Each number is 50 + 12 x the weight over its row's rms, rounded and kept within 0 to 99. Layers, rows and columns count from 0. The size before them is the row's rms in percent of the matrix's.

# up: layer 4 MLP up, 1920x640, rms 0.0441, rows 1326-1347, columns 160-319
# down: layer 4 MLP down (transposed), 1920x640, rms 0.0391, rows 1326-1346, columns 160-319
up1326 072:29 61 60 52 45 42 54 58 38 52 48 22 36 44 81 22 45 54 37 42 30 53 62 45 37 49 48 48 39 45 54 40 42 32 44 56 56 47 45 51 52 57 57 54 62 64 63 50 52 47 37 61 41 48 66 37 56 47 72 84 50 34 73 41 53 31 62 32 65 39 42 46 35 78 80 39 58 50 33 56 55 56 54 52 36 36 51 50 46 49 43 45 49 52 63 56 44 42 64 54 44 43 52 54 39 45 63 57 56 44 44 57 48 19 64 55 67 45 43 53 69 50 29 46 60 47 54 56 56 59 68 60 57 48 51 59 35 50 27 62 46 21 40 46 47 34 49 59 44 44 46 45 49 53 75 64 69 53 55 48
down1326 094:53 41 43 67 22 85 73 54 55 69 51 64 47 45 45 49 57 59 53 42 50 54 63 51 42 39 54 60 78 45 45 41 61 26 53 58 61 48 53 77 42 58 48 65 55 59 58 56 36 76 54 65 61 43 49 59 39 51 54 70 49 56 39 45 63 45 59 69 58 66 45 47 60 43 57 48 42 52 68 35 64 56 55 36 46 50 50 50 36 51 53 59 31 45 50 42 32 74 48 53 44 64 43 41 51 73 47 27 47 57 44 41 57 59 23 61 53 71 39 61 51 50 47 45 45 44 44 41 50 33 44 30 56 46 46 37 76 42 64 46 33 57 66 46 65 56 73 54 42 40 55 52 51 31 60 30 21 54 55 70
up1327 093:46 28 55 57 32 29 40 51 39 59 50 70 32 56 41 35 67 49 54 38 40 53 60 34 38 50 51 53 60 86 62 58 58 39 61 38 66 33 53 51 58 41 72 56 46 49 43 45 53 41 58 38 69 36 33 65 50 39 42 28 48 64 55 64 44 47 59 36 50 48 28 44 61 43 43 57 41 62 63 45 50 35 27 35 49 40 62 38 58 69 46 75 67 45 42 65 57 53 62 52 52 28 50 38 50 66 48 50 52 50 59 72 47 30 23 55 38 70 52 31 41 48 62 49 39 56 40 59 62 31 50 51 30 57 33 43 46 46 47 39 46 55 65 40 37 55 52 59 47 24 54 52 42 39 63 42 65 32 56 51
down1327 098:52 58 40 65 27 51 39 44 60 78 39 54 75 54 37 38 58 19 65 51 31 63 41 46 60 61 72 58 60 52 43 48 57 30 43 34 40 67 35 62 53 23 42 37 52 31 52 17 58 39 64 29 60 71 58 44 22 58 53 38 46 43 49 41 61 59 48 62 66 40 38 41 63 68 36 46 63 43 44 65 47 45 33 44 45 70 66 52 38 35 36 51 69 51 46 69 38 24 39 60 57 37 38 51 56 53 55 46 64 42 59 57 59 44 35 54 61 43 58 65 48 73 72 43 40 67 43 52 42 57 51 51 64 46 38 49 47 46 60 73 60 63 41 45 27 70 46 55 48 54 66 37 28 44 44 40 37 67 33 47
up1328 104:39 17 51 47 40 51 54 51 42 54 88 50 66 62 41 68 55 59 46 37 57 40 41 32 42 32 48 48 41 68 37 51 48 27 45 52 47 42 55 55 52 61 68 65 61 70 47 49 45 58 44 46 22 40 43 48 46 63 49 28 55 79 52 41 52 58 47 44 58 37 68 39 47 47 74 28 46 46 54 28 55 55 68 58 67 47 54 41 51 54 62 58 48 55 54 47 45 40 64 72 42 54 58 30 32 51 47 62 41 47 36 49 50 30 35 46 31 51 65 48 53 59 68 67 55 44 28 43 42 27 32 53 53 39 64 47 71 45 44 44 28 80 45 35 47 45 50 71 43 47 60 47 63 53 16 49 56 59 47 63
down1328 100:52 52 42 46 50 44 72 45 42 42 41 44 43 45 47 50 50 65 53 29 22 51 48 38 65 47 41 50 51 49 67 46 46 26 63 13 44 47 39 52 48 44 41 42 48 67 39 52 57 37 58 49 53 34 67 46 46 49 58 49 60 45 42 37 48 62 37 48 63 32 69 73 74 39 52 54 48 37 54 31 74 62 59 43 58 33 56 39 63 33 40 67 39 54 55 34 47 27 55 40 46 40 42 45 29 58 40 58 54 63 49 60 39 48 57 68 45 63 81 46 68 47 30 55 49 45 40 39 54 64 37 41 43 61 49 59 70 54 41 35 40 49 53 52 58 37 60 44 36 40 31 37 73 44 51 58 49 46 52 44
up1329 087:49 39 52 52 50 43 69 62 59 36 49 43 41 50 70 69 49 54 45 45 33 66 56 49 29 53 56 56 39 53 23 47 37 28 60 43 23 50 43 46 60 52 35 40 38 47 51 65 60 44 46 43 58 34 72 36 38 47 43 56 40 29 44 43 59 42 61 84 56 48 50 45 45 57 55 31 54 56 48 56 37 58 73 63 68 46 48 52 50 77 58 38 54 44 54 57 65 44 38 49 59 50 31 53 65 54 58 53 58 42 57 53 41 53 53 60 58 50 44 35 47 43 56 37 56 52 27 61 39 46 23 46 66 57 41 31 30 41 28 59 30 48 62 51 54 39 57 49 54 69 31 59 52 33 56 61 50 56 54 56
down1329 095:40 51 31 58 35 48 58 57 55 39 39 46 84 55 54 64 46 57 47 48 52 44 54 33 63 47 55 60 41 46 47 49 43 62 51 58 49 54 43 49 51 35 52 48 42 28 66 44 43 43 56 44 50 51 46 60 73 40 55 36 72 71 49 48 41 46 42 39 37 53 72 54 33 79 34 55 48 45 52 35 53 55 35 37 45 59 51 59 60 30 78 59 56 62 29 30 50 46 39 48 62 56 65 36 33 42 42 49 47 63 54 76 28 54 52 42 63 54 33 33 44 34 49 46 49 49 65 57 43 47 49 50 44 56 48 59 62 54 57 51 44 54 60 39 41 62 47 48 51 56 57 51 59 49 47 64 42 60 35 49
up1330 100:54 51 66 45 46 21 58 52 55 22 52 41 39 58 60 37 24 28 39 89 48 46 65 53 39 47 49 42 41 56 53 63 48 35 47 43 30 28 56 52 67 55 60 69 73 58 69 47 51 46 55 42 65 66 32 38 47 46 44 62 57 47 71 41 57 35 49 61 80 58 49 76 51 60 52 44 45 40 61 49 58 62 37 43 37 51 28 40 38 58 40 76 45 44 56 44 64 54 28 40 35 70 41 42 36 57 48 50 41 75 54 52 16 71 51 50 56 61 52 58 48 47 55 56 38 48 51 58 47 72 58 38 54 45 27 43 64 74 49 40 48 60 37 50 46 52 44 72 56 33 73 61 54 57 48 44 54 40 46 68
down1330 096:56 59 56 46 50 57 62 49 35 61 53 29 58 55 52 71 48 55 50 35 45 41 50 61 63 58 82 52 40 61 59 49 44 57 45 67 50 47 52 44 57 76 39 41 53 61 33 57 57 51 49 39 62 28 52 54 35 37 54 39 45 42 46 43 51 57 48 35 40 36 35 32 47 53 39 50 66 52 56 60 42 49 46 61 58 50 66 69 45 49 47 51 32 42 50 49 42 58 66 62 38 50 63 66 47 46 51 48 61 53 79 23 40 56 68 29 37 51 53 39 57 43 42 40 42 59 47 41 51 50 39 47 56 39 59 62 59 43 64 57 43 42 65 41 46 57 40 49 43 35 41 50 52 55 39 53 33 60 55 47
up1331 095:52 49 45 45 53 59 41 59 37 38 31 62 42 43 31 67 62 41 26 55 77 37 33 33 23 36 46 51 31 54 48 65 50 45 60 85 46 57 44 53 30 60 47 53 58 37 53 63 47 53 19 50 49 65 51 29 67 54 45 66 58 52 57 80 59 45 38 79 56 56 46 53 51 38 32 59 57 50 47 63 42 20 51 77 44 58 40 49 87 38 32 41 43 55 70 36 76 43 61 47 52 71 25 50 44 41 35 72 53 65 46 43 39 49 44 61 49 37 47 42 48 39 48 38 63 37 42 31 64 55 66 47 64 26 46 48 62 33 34 60 44 40 49 45 51 63 41 69 47 50 65 66 31 49 45 41 42 64 50 65
down1331 099:64 64 55 37 57 28 53 41 51 45 56 63 34 69 41 58 48 20 63 32 33 59 59 49 75 40 48 49 51 26 18 42 40 45 39 47 31 50 70 70 30 72 50 78 45 59 51 44 61 51 24 61 54 57 72 49 40 47 64 37 39 31 75 48 43 54 47 51 50 56 41 44 51 63 64 53 35 63 51 69 54 61 38 60 46 38 52 53 49 35 53 51 57 48 47 53 32 53 77 36 27 53 27 39 58 49 37 35 53 64 63 52 67 37 61 70 65 47 51 35 36 63 54 60 66 69 52 59 46 55 30 55 51 59 38 39 75 25 57 36 44 60 31 57 53 51 37 33 46 45 47 42 45 36 44 59 37 68 20 58
up1332 105:55 49 52 46 48 48 57 49 75 33 67 38 57 50 53 45 56 69 47 51 45 41 58 39 28 22 68 60 53 56 67 33 56 42 46 37 49 50 61 46 60 32 61 36 47 59 48 51 58 57 42 65 28 61 48 39 34 54 49 43 44 29 70 62 64 53 53 46 54 46 65 66 54 46 53 40 45 66 52 47 60 56 65 61 70 46 43 59 29 45 49 41 36 63 39 55 67 36 50 67 69 44 50 59 41 48 57 71 45 57 55 64 59 40 50 49 48 45 62 51 56 79 61 58 54 55 49 51 45 38 41 50 61 49 58 41 53 55 73 56 61 55 59 60 51 66 36 72 50 56 49 44 63 66 48 67 31 56 52 57
down1332 104:48 41 70 81 42 51 55 22 45 51 63 74 53 25 53 66 28 40 33 50 45 67 62 53 77 16 81 44 51 42 36 56 48 59 45 43 34 47 47 57 42 31 50 56 57 55 41 44 43 43 53 60 51 41 66 60 57 50 39 13 59 61 42 50 59 49 59 47 44 57 89 63 45 44 64 45 42 61 61 47 47 61 44 45 18 58 62 68 62 54 68 72 76 49 50 59 55 68 50 61 44 33 58 55 36 60 40 40 69 25 61 65 65 56 47 60 24 26 33 36 60 65 42 44 23 32 47 43 49 47 36 61 58 55 36 39 68 72 48 51 20 56 46 49 69 53 54 25 46 50 24 52 48 39 45 57 51 61 43 55
up1333 102:53 45 29 47 53 48 54 53 57 35 61 63 53 40 55 41 36 58 10 58 61 55 49 73 46 21 43 56 43 44 56 52 30 51 60 39 40 61 54 60 41 42 59 54 41 53 45 50 47 54 66 58 76 50 53 62 51 53 50 48 43 43 47 32 56 25 55 63 60 30 59 59 48 45 43 51 63 74 31 37 44 21 78 48 47 43 36 49 49 56 58 50 61 40 56 34 62 51 48 48 61 48 65 63 50 44 14 53 43 60 52 50 42 50 56 45 55 30 52 46 52 49 30 62 62 44 60 37 57 44 44 46 70 42 44 44 39 43 53 53 43 46 43 40 56 63 66 65 79 46 45 43 44 55 44 44 38 71 44 58
down1333 104:47 44 56 51 60 37 51 41 58 21 61 54 66 79 46 50 53 59 68 35 41 50 39 54 51 71 48 34 54 71 46 48 41 39 45 67 54 56 52 51 38 65 56 56 27 51 46 60 69 43 53 38 49 60 64 31 59 61 42 43 43 56 60 73 50 50 65 33 61 81 36 43 41 42 56 45 48 70 48 63 46 64 41 67 53 38 75 54 35 44 33 34 47 52 51 36 33 34 57 49 61 72 65 39 42 69 35 40 43 48 35 71 51 47 63 59 55 55 49 34 69 42 52 74 62 42 52 52 57 59 21 32 44 53 46 51 60 65 71 41 58 60 65 63 55 54 41 77 48 60 49 27 50 34 53 67 47 50 59 61
up1334 097:62 64 39 50 25 52 46 61 40 64 51 45 52 35 61 51 62 51 24 20 43 52 55 37 42 44 57 61 63 63 59 56 63 64 38 57 46 57 43 57 49 82 61 81 75 49 34 39 57 57 38 58 52 55 55 48 67 40 47 42 58 50 42 56 59 55 24 51 29 50 77 58 50 69 51 45 50 54 54 48 44 67 73 62 64 72 51 46 60 51 41 69 46 55 54 48 47 56 45 60 46 28 58 55 33 39 51 56 58 59 40 54 48 31 42 45 41 70 49 56 70 49 59 55 54 54 60 41 39 54 50 54 61 45 52 60 38 40 36 66 30 46 46 61 56 49 38 55 54 54 44 53 51 31 45 59 48 53 47 49
down1334 099:65 49 43 61 35 48 50 59 30 61 45 16 62 62 67 48 41 39 66 59 38 66 40 36 51 46 57 36 70 46 43 45 52 26 29 50 52 59 62 75 44 56 63 50 38 62 71 29 58 39 39 69 41 51 57 54 62 57 51 49 37 65 56 39 74 50 32 46 56 63 68 42 48 59 26 73 54 37 53 52 61 37 43 53 64 63 35 49 36 52 55 46 41 50 51 48 87 61 41 47 46 34 46 59 59 58 69 57 44 58 56 62 56 47 49 50 48 42 58 29 43 60 48 44 44 52 57 44 59 56 48 76 46 59 57 53 41 51 48 71 59 41 50 51 54 46 46 54 62 67 49 39 65 55 55 43 73 61 54 52
up1335 099:68 74 58 56 56 52 42 68 36 60 31 47 53 29 48 36 47 61 40 50 74 41 37 53 50 50 38 60 53 58 75 57 47 57 56 21 48 62 70 77 51 47 44 53 40 52 52 48 40 68 31 66 36 49 64 40 43 49 45 53 77 47 46 67 56 63 68 44 55 60 47 46 49 47 62 33 52 46 67 53 53 50 57 40 34 70 49 49 28 67 57 59 54 38 40 43 30 53 42 56 56 29 44 25 46 56 47 66 61 58 42 60 45 27 37 51 65 52 49 51 61 66 36 66 25 57 43 41 62 60 65 49 64 48 34 60 56 52 62 66 44 45 52 34 41 44 48 36 43 52 53 51 37 71 57 58 61 56 49 42
down1335 102:56 49 48 21 30 57 17 46 24 69 74 53 37 61 45 49 45 64 59 48 72 60 37 42 35 57 55 71 60 47 62 42 55 46 65 44 40 57 66 51 54 44 50 59 45 47 48 50 47 48 48 43 47 41 54 68 49 76 68 46 51 51 56 65 47 48 47 55 45 72 35 46 45 25 53 62 56 47 60 47 45 54 39 47 50 54 65 47 60 79 32 34 49 51 68 46 63 47 57 66 43 41 48 40 53 50 40 48 59 57 37 35 65 27 58 78 60 77 35 48 35 63 55 42 29 57 33 56 53 42 52 42 58 24 46 59 43 64 59 68 49 50 66 50 65 74 52 61 42 39 57 63 33 74 61 57 66 55 71 49
up1336 071:49 46 62 57 40 52 40 49 65 50 44 47 53 30 69 51 50 48 22 46 46 72 47 66 35 59 51 55 42 45 32 39 32 47 58 54 49 43 41 57 60 68 33 53 58 50 47 60 43 26 48 42 42 47 50 50 40 44 47 53 63 31 47 56 40 38 61 35 37 25 23 60 51 43 39 63 49 50 44 50 41 71 68 20 49 30 55 43 38 29 52 47 43 55 46 50 45 46 66 36 52 31 58 34 57 52 38 52 59 63 38 38 58 54 38 45 65 53 32 34 54 54 58 34 63 38 35 41 56 63 39 42 28 75 40 51 55 31 48 53 64 72 49 58 58 57 62 63 42 55 35 54 44 48 52 61 73 34 52 67
down1336 072:29 44 30 52 77 50 27 57 57 19 63 56 52 57 24 49 63 61 87 52 52 50 36 50 51 44 52 55 49 50 77 48 56 54 30 42 53 53 61 51 48 61 56 43 46 60 48 79 45 34 42 44 55 46 52 39 52 50 60 70 52 68 35 43 49 64 40 63 42 49 55 51 43 46 33 60 40 51 47 67 63 53 55 50 51 56 40 52 59 38 56 64 36 38 62 46 50 48 48 37 43 67 55 44 44 35 55 56 54 29 45 55 46 51 72 36 27 46 49 63 67 50 39 38 55 76 64 68 65 51 47 48 61 45 62 39 59 63 71 51 67 63 41 39 47 32 33 35 62 41 39 59 63 62 39 59 45 77 67 44
up1337 123:49 64 37 57 46 51 63 43 59 39 23 62 52 31 47 22 47 38 62 63 71 44 76 35 50 29 52 38 54 55 57 40 38 49 54 55 48 47 42 45 69 60 49 45 49 44 68 57 30 69 65 66 63 50 64 51 51 35 51 64 61 42 49 65 66 44 50 33 35 55 36 37 44 59 77 61 57 59 72 57 57 68 59 40 58 57 44 49 46 35 52 53 38 52 64 38 52 50 51 60 60 58 38 58 81 47 26 56 60 42 47 87 24 40 38 61 66 44 31 50 50 54 60 44 53 46 56 58 31 72 52 53 65 31 60 43 77 31 29 60 46 32 30 44 50 52 52 54 51 51 73 51 43 50 65 56 56 44 59 53
down1337 116:58 42 47 55 32 37 38 66 54 56 68 37 59 49 66 46 67 46 60 34 52 44 49 36 58 47 51 36 50 48 19 49 56 51 64 56 35 68 81 36 49 42 44 38 46 60 58 33 43 40 56 52 64 60 33 42 49 44 39 53 42 47 32 63 38 41 32 75 59 79 39 21 48 59 59 44 34 47 34 51 47 64 48 41 51 42 63 60 23 42 49 59 57 52 35 68 56 45 54 59 43 76 48 57 35 48 42 57 39 65 58 66 48 51 59 52 69 44 35 43 45 48 41 46 42 58 57 53 47 48 51 39 48 54 46 78 59 55 57 61 22 36 33 61 54 60 51 64 80 26 54 62 62 40 55 43 62 35 37 59
up1338 111:45 50 34 62 43 57 69 54 42 44 64 49 53 32 65 43 53 47 46 49 47 44 51 36 67 44 68 54 71 37 78 46 53 66 43 53 47 41 56 56 37 41 81 41 40 39 50 53 21 30 63 57 48 55 45 45 68 53 56 35 50 53 73 46 43 29 51 44 56 47 63 78 66 32 59 48 72 32 73 69 48 54 40 51 73 75 59 38 46 58 27 67 59 54 55 44 37 54 55 53 43 52 68 44 68 50 35 49 38 52 44 53 34 54 43 44 63 55 40 52 41 41 52 60 63 29 37 39 41 46 42 57 40 73 71 84 73 44 46 45 56 57 72 40 26 54 36 56 47 59 41 34 49 62 59 36 64 60 61 68
down1338 104:44 52 28 40 30 32 65 45 49 56 30 50 58 43 45 91 70 52 52 41 50 57 52 66 49 77 57 54 41 74 48 30 51 52 47 55 64 56 47 55 53 41 49 52 55 44 30 70 42 31 48 55 67 57 42 47 42 51 60 50 51 41 36 61 56 49 63 69 53 53 76 68 35 44 63 41 40 59 40 44 41 50 63 50 64 59 64 33 50 57 51 52 52 43 57 48 56 34 59 51 56 44 56 46 48 48 56 44 53 48 54 29 51 29 34 35 49 54 49 47 30 65 47 43 43 45 47 62 75 46 58 43 38 92 40 36 40 55 59 58 31 54 57 64 43 47 46 49 67 45 50 56 61 45 55 43 51 50 50 65
up1339 069:50 40 52 58 47 60 52 61 70 53 30 37 53 55 64 63 35 50 52 30 54 61 65 60 45 65 47 54 20 59 71 45 37 69 57 55 47 47 41 39 34 65 52 57 35 42 45 45 58 55 67 49 45 53 72 39 61 60 55 66 57 35 57 65 46 31 59 14 65 62 42 50 45 26 62 55 62 49 65 50 49 49 57 36 57 52 58 61 57 81 60 48 23 61 52 60 68 48 68 62 50 45 65 46 62 57 49 56 66 62 41 36 61 35 55 39 51 52 46 39 63 61 63 53 58 57 47 45 28 54 44 51 43 68 54 50 55 47 59 51 66 53 59 48 44 54 43 52 48 78 66 48 52 51 43 42 53 48 48 43
down1339 082:42 53 74 46 74 22 37 35 11 40 60 50 52 57 46 50 33 50 39 62 32 56 54 36 58 42 39 42 51 60 58 61 35 70 36 39 51 51 41 36 60 56 54 37 48 46 51 47 48 44 50 57 47 40 56 44 72 25 29 51 45 60 37 56 42 57 44 53 63 48 66 50 78 54 55 55 56 39 36 53 50 45 65 73 55 30 47 52 46 62 45 32 59 50 51 55 56 42 51 41 57 64 48 46 52 50 56 82 34 37 50 54 48 44 60 53 51 39 49 50 51 39 60 72 49 35 42 36 47 63 64 34 33 34 71 53 30 55 56 36 48 43 27 47 59 56 49 55 34 43 55 67 45 50 64 54 71 51 39 37
up1340 102:67 42 44 43 34 34 44 54 47 67 42 49 41 66 62 48 28 56 40 59 54 39 64 48 51 29 58 64 56 60 73 48 60 72 62 56 35 41 41 58 26 58 43 46 32 65 53 36 39 40 43 61 86 69 63 66 55 52 22 44 55 52 47 54 44 68 39 55 64 89 51 37 57 44 56 17 80 44 59 37 61 53 51 51 63 69 35 46 49 47 52 37 31 49 46 37 40 52 47 47 51 51 69 46 34 51 41 44 50 52 57 34 64 48 62 65 60 58 44 55 43 48 61 68 46 54 55 59 68 39 43 52 54 55 65 51 46 53 62 55 61 53 38 48 29 48 40 46 63 25 65 56 37 59 69 54 56 53 43 67
down1340 106:30 47 59 75 59 42 55 50 57 43 57 48 50 36 53 47 37 45 60 40 50 51 51 63 54 70 30 65 67 40 67 47 61 61 41 71 63 67 34 32 38 60 53 50 31 29 46 54 40 65 66 67 37 60 29 35 40 54 47 45 28 49 40 45 31 43 62 46 49 53 48 36 59 64 56 44 40 47 56 47 51 43 59 67 74 38 47 55 39 45 49 33 37 55 53 30 38 52 64 43 45 46 41 60 68 51 37 53 52 57 43 47 69 55 56 26 53 71 43 53 37 54 49 49 62 42 60 52 48 54 41 28 41 47 17 46 38 52 46 44 62 61 47 67 76 47 47 48 51 44 57 57 60 56 55 50 45 44 45 49
up1341 103:57 50 50 42 46 60 41 46 61 41 35 60 44 66 49 48 71 60 59 67 69 62 56 30 57 45 24 38 49 63 42 49 48 41 37 52 41 47 67 57 56 38 57 58 34 60 36 51 44 62 54 47 39 60 47 48 59 44 50 31 44 72 41 72 25 52 65 29 63 69 59 68 62 38 45 60 56 76 63 33 56 44 45 58 63 62 48 54 36 29 55 62 35 48 53 55 52 59 53 42 56 47 41 75 40 64 45 36 29 56 18 55 50 58 49 43 62 43 57 48 45 63 55 30 57 41 43 55 49 19 36 44 52 53 50 53 56 60 50 47 56 52 62 34 51 54 46 66 62 65 53 53 46 62 55 48 41 44 49 72
down1341 095:73 64 38 35 62 72 72 79 54 65 45 42 45 69 58 45 64 52 47 52 46 52 65 67 26 55 60 51 35 44 73 43 47 38 51 62 63 43 51 57 41 44 50 58 77 69 50 74 76 45 24 62 56 49 66 52 62 50 54 67 60 49 50 49 43 47 44 43 63 43 75 57 54 65 54 62 44 49 40 50 44 70 35 45 45 36 50 43 47 55 48 54 40 29 77 55 27 45 44 43 54 45 48 48 61 30 21 35 52 40 46 53 51 66 82 53 61 46 28 49 67 31 44 39 61 42 53 45 41 71 11 61 47 51 54 49 38 56 69 61 46 37 68 53 43 48 44 53 50 55 61 49 55 53 48 38 62 64 53 44
up1342 096:41 51 57 43 59 51 36 53 51 56 49 35 59 65 66 48 56 71 56 34 63 49 50 26 48 69 19 64 57 26 35 39 63 37 42 67 23 51 39 58 49 55 61 36 74 55 62 40 47 76 63 63 64 51 54 27 26 26 46 60 47 67 38 61 43 55 66 69 51 45 56 72 55 38 56 42 61 64 40 65 49 58 58 44 49 45 52 56 30 65 48 43 61 13 74 55 62 38 48 50 70 44 62 52 49 54 58 56 44 62 51 53 57 53 73 39 63 47 60 41 42 48 54 61 51 48 50 78 16 68 53 63 60 43 60 45 55 58 54 44 39 55 60 46 54 37 53 49 66 46 57 55 49 52 50 68 35 38 24 53
down1342 094:46 52 29 41 44 50 43 62 64 54 64 60 56 38 43 57 45 37 47 73 52 34 42 60 57 49 40 54 33 51 40 48 44 46 40 55 63 37 60 56 46 38 46 26 39 57 41 54 59 26 58 51 43 42 37 45 34 38 43 46 55 53 61 53 78 34 83 56 46 42 49 20 56 49 42 57 43 39 36 37 82 40 40 35 51 53 39 51 50 37 50 44 53 57 64 50 48 46 46 39 59 49 60 47 40 50 50 44 58 33 62 45 65 54 47 48 44 20 47 64 56 68 64 56 45 24 63 45 58 44 47 37 23 55 64 40 55 43 86 52 60 44 53 56 55 32 30 48 47 24 65 17 56 53 62 47 56 50 60 70
up1343 112:42 59 55 48 74 58 37 58 69 77 51 68 33 63 30 39 37 45 63 59 42 48 46 53 45 49 50 46 63 45 62 42 47 70 44 29 32 43 32 53 63 54 56 64 45 28 60 56 63 66 43 56 47 68 50 42 46 82 34 35 67 36 56 60 43 66 71 52 72 70 61 41 57 56 64 41 55 41 48 55 56 55 10 73 52 52 52 25 54 52 36 41 48 17 51 56 50 47 47 43 61 29 42 42 45 52 34 48 45 57 51 57 60 58 55 53 33 45 67 38 56 44 62 62 82 56 53 63 71 35 39 70 56 35 72 49 45 45 34 40 49 49 58 53 32 55 54 47 55 71 67 59 33 62 55 47 58 37 44 38
down1343 101:82 41 49 58 51 47 32 64 59 45 52 46 32 59 64 76 37 58 67 38 49 56 54 61 35 44 53 29 46 22 43 63 38 71 49 41 55 43 55 32 58 29 55 45 43 28 45 44 59 42 59 39 58 56 59 87 71 71 39 43 45 45 52 35 72 43 61 34 46 60 64 59 49 45 68 54 53 54 56 62 63 52 34 45 41 24 42 58 46 51 54 54 55 47 67 61 57 24 64 48 66 52 50 46 49 56 50 51 66 37 72 48 36 51 55 58 33 43 44 43 64 42 50 38 40 51 58 39 43 23 61 47 36 44 53 64 55 33 62 50 49 42 55 59 44 33 52 62 86 53 73 60 58 52 54 41 52 64 61 54
up1344 091:37 48 71 54 50 57 49 51 42 77 53 44 41 36 58 53 60 48 24 57 32 42 30 52 49 55 46 54 50 36 59 64 49 41 33 58 40 46 56 53 10 71 55 46 32 51 54 25 47 56 54 51 54 67 45 44 46 56 73 40 45 66 68 43 44 57 37 46 54 57 55 55 57 54 63 29 35 44 54 72 54 45 40 58 48 24 25 48 37 48 53 57 62 65 42 44 64 53 64 36 54 32 52 57 54 49 52 56 49 36 63 58 35 33 47 33 62 62 64 44 63 41 48 33 29 51 58 66 27 37 50 38 41 51 50 29 35 56 44 32 75 32 37 68 42 50 59 41 48 40 41 43 61 53 52 62 30 57 43 47
down1344 095:41 50 46 60 70 54 41 50 71 49 55 56 71 54 58 35 68 27 67 42 66 55 52 48 45 61 51 40 70 55 26 39 64 43 41 55 33 66 55 70 19 46 37 42 50 51 55 61 44 49 44 41 21 61 53 64 56 41 40 53 44 12 69 31 44 45 45 53 62 23 63 50 47 58 56 46 51 58 45 64 48 43 55 57 55 62 56 69 43 42 42 60 51 54 27 47 41 44 75 37 67 38 38 45 49 77 58 58 31 52 43 56 41 62 65 45 55 12 38 27 30 44 41 40 27 58 49 48 63 27 48 34 55 63 61 56 63 79 50 45 49 62 53 29 28 32 32 66 50 47 45 56 45 53 75 52 49 57 48 56
up1345 101:57 51 59 51 45 58 26 58 46 60 33 44 44 55 38 45 62 34 05 62 41 43 50 51 45 33 43 43 75 41 49 62 62 78 61 50 48 34 47 60 59 42 76 48 41 47 67 58 42 41 52 52 26 48 55 52 38 61 56 54 57 36 61 47 44 50 37 58 29 57 44 72 49 58 54 57 39 34 62 61 46 47 33 32 27 46 44 53 56 45 44 53 34 73 37 68 42 54 37 41 41 51 38 23 30 41 52 39 44 46 78 60 61 45 66 49 50 69 59 50 60 25 37 33 50 57 52 56 47 32 59 66 49 56 55 36 54 55 54 61 81 47 46 45 35 54 42 64 53 62 45 69 50 39 54 39 51 67 66 48
down1345 097:28 30 25 43 37 43 49 53 49 53 67 68 46 53 63 55 39 51 68 40 77 41 37 49 30 64 46 66 45 60 65 47 51 31 54 46 45 49 57 62 48 56 24 40 48 71 49 46 46 50 63 59 57 47 61 36 56 76 38 37 29 47 45 63 65 47 35 54 43 53 60 29 55 44 39 74 60 49 55 41 59 43 45 29 48 58 45 46 69 40 34 44 40 63 64 53 47 44 53 45 49 44 59 34 64 42 59 51 48 57 56 70 40 40 28 52 31 53 42 37 43 51 49 55 55 45 95 32 40 46 57 31 65 48 44 65 45 63 30 53 65 40 56 74 24 43 37 34 56 70 33 60 54 41 48 58 51 67 54 50
up1346 100:53 42 42 55 40 58 59 42 40 39 58 20 55 28 55 33 45 59 44 55 46 57 39 49 53 34 39 60 46 72 44 39 42 38 38 44 56 60 32 36 78 61 60 52 38 47 58 44 56 64 51 58 38 32 43 80 60 83 32 37 67 51 44 70 47 45 49 55 54 32 42 47 56 45 04 46 73 49 55 66 66 47 49 41 58 37 31 62 34 58 37 34 60 72 46 45 65 42 41 42 60 64 40 42 40 71 63 59 50 30 39 19 49 62 37 49 36 48 61 56 39 53 51 53 38 31 40 54 42 32 53 58 44 49 71 48 54 54 38 56 26 47 28 61 46 47 55 39 51 46 55 62 41 64 53 33 50 67 39 36
down1346 098:44 16 66 33 31 54 54 51 68 63 48 36 47 43 43 43 56 67 72 69 38 50 51 49 70 38 67 51 55 53 50 43 33 50 58 63 53 52 53 50 47 56 50 47 39 61 64 60 36 49 22 30 47 31 58 49 37 43 40 64 61 31 53 61 53 64 57 44 64 46 46 35 43 69 12 80 13 40 65 68 56 57 62 47 52 46 57 47 59 44 32 47 52 74 40 43 67 39 40 54 47 63 52 27 35 51 29 22 57 23 55 38 47 47 83 65 62 33 63 53 45 64 49 39 62 49 67 33 61 57 40 76 55 36 60 48 64 51 43 40 50 46 40 31 39 51 43 59 45 42 49 34 48 64 59 39 51 40 63 42
up1347 106:53 49 45 56 30 43 53 56 33 58 58 49 68 44 38 55 59 65 32 43 54 26 40 43 44 31 45 30 42 66 54 54 36 74 54 39 32 31 55 61 54 46 71 44 42 49 35 53 53 43 54 76 64 60 67 42 59 53 49 28 58 65 58 61 64 40 56 49 57 57 49 53 73 41 59 52 48 50 38 47 58 27 55 58 55 50 37 54 56 59 53 49 42 55 33 58 33 59 43 48 53 56 57 62 52 46 45 35 27 58 37 36 67 57 63 48 33 46 63 41 49 56 69 52 47 42 47 36 55 45 50 57 68 46 54 55 71 42 47 50 69 29 32 57 32 68 46 70 61 52 40 41 38 51 37 63 57 52 44 58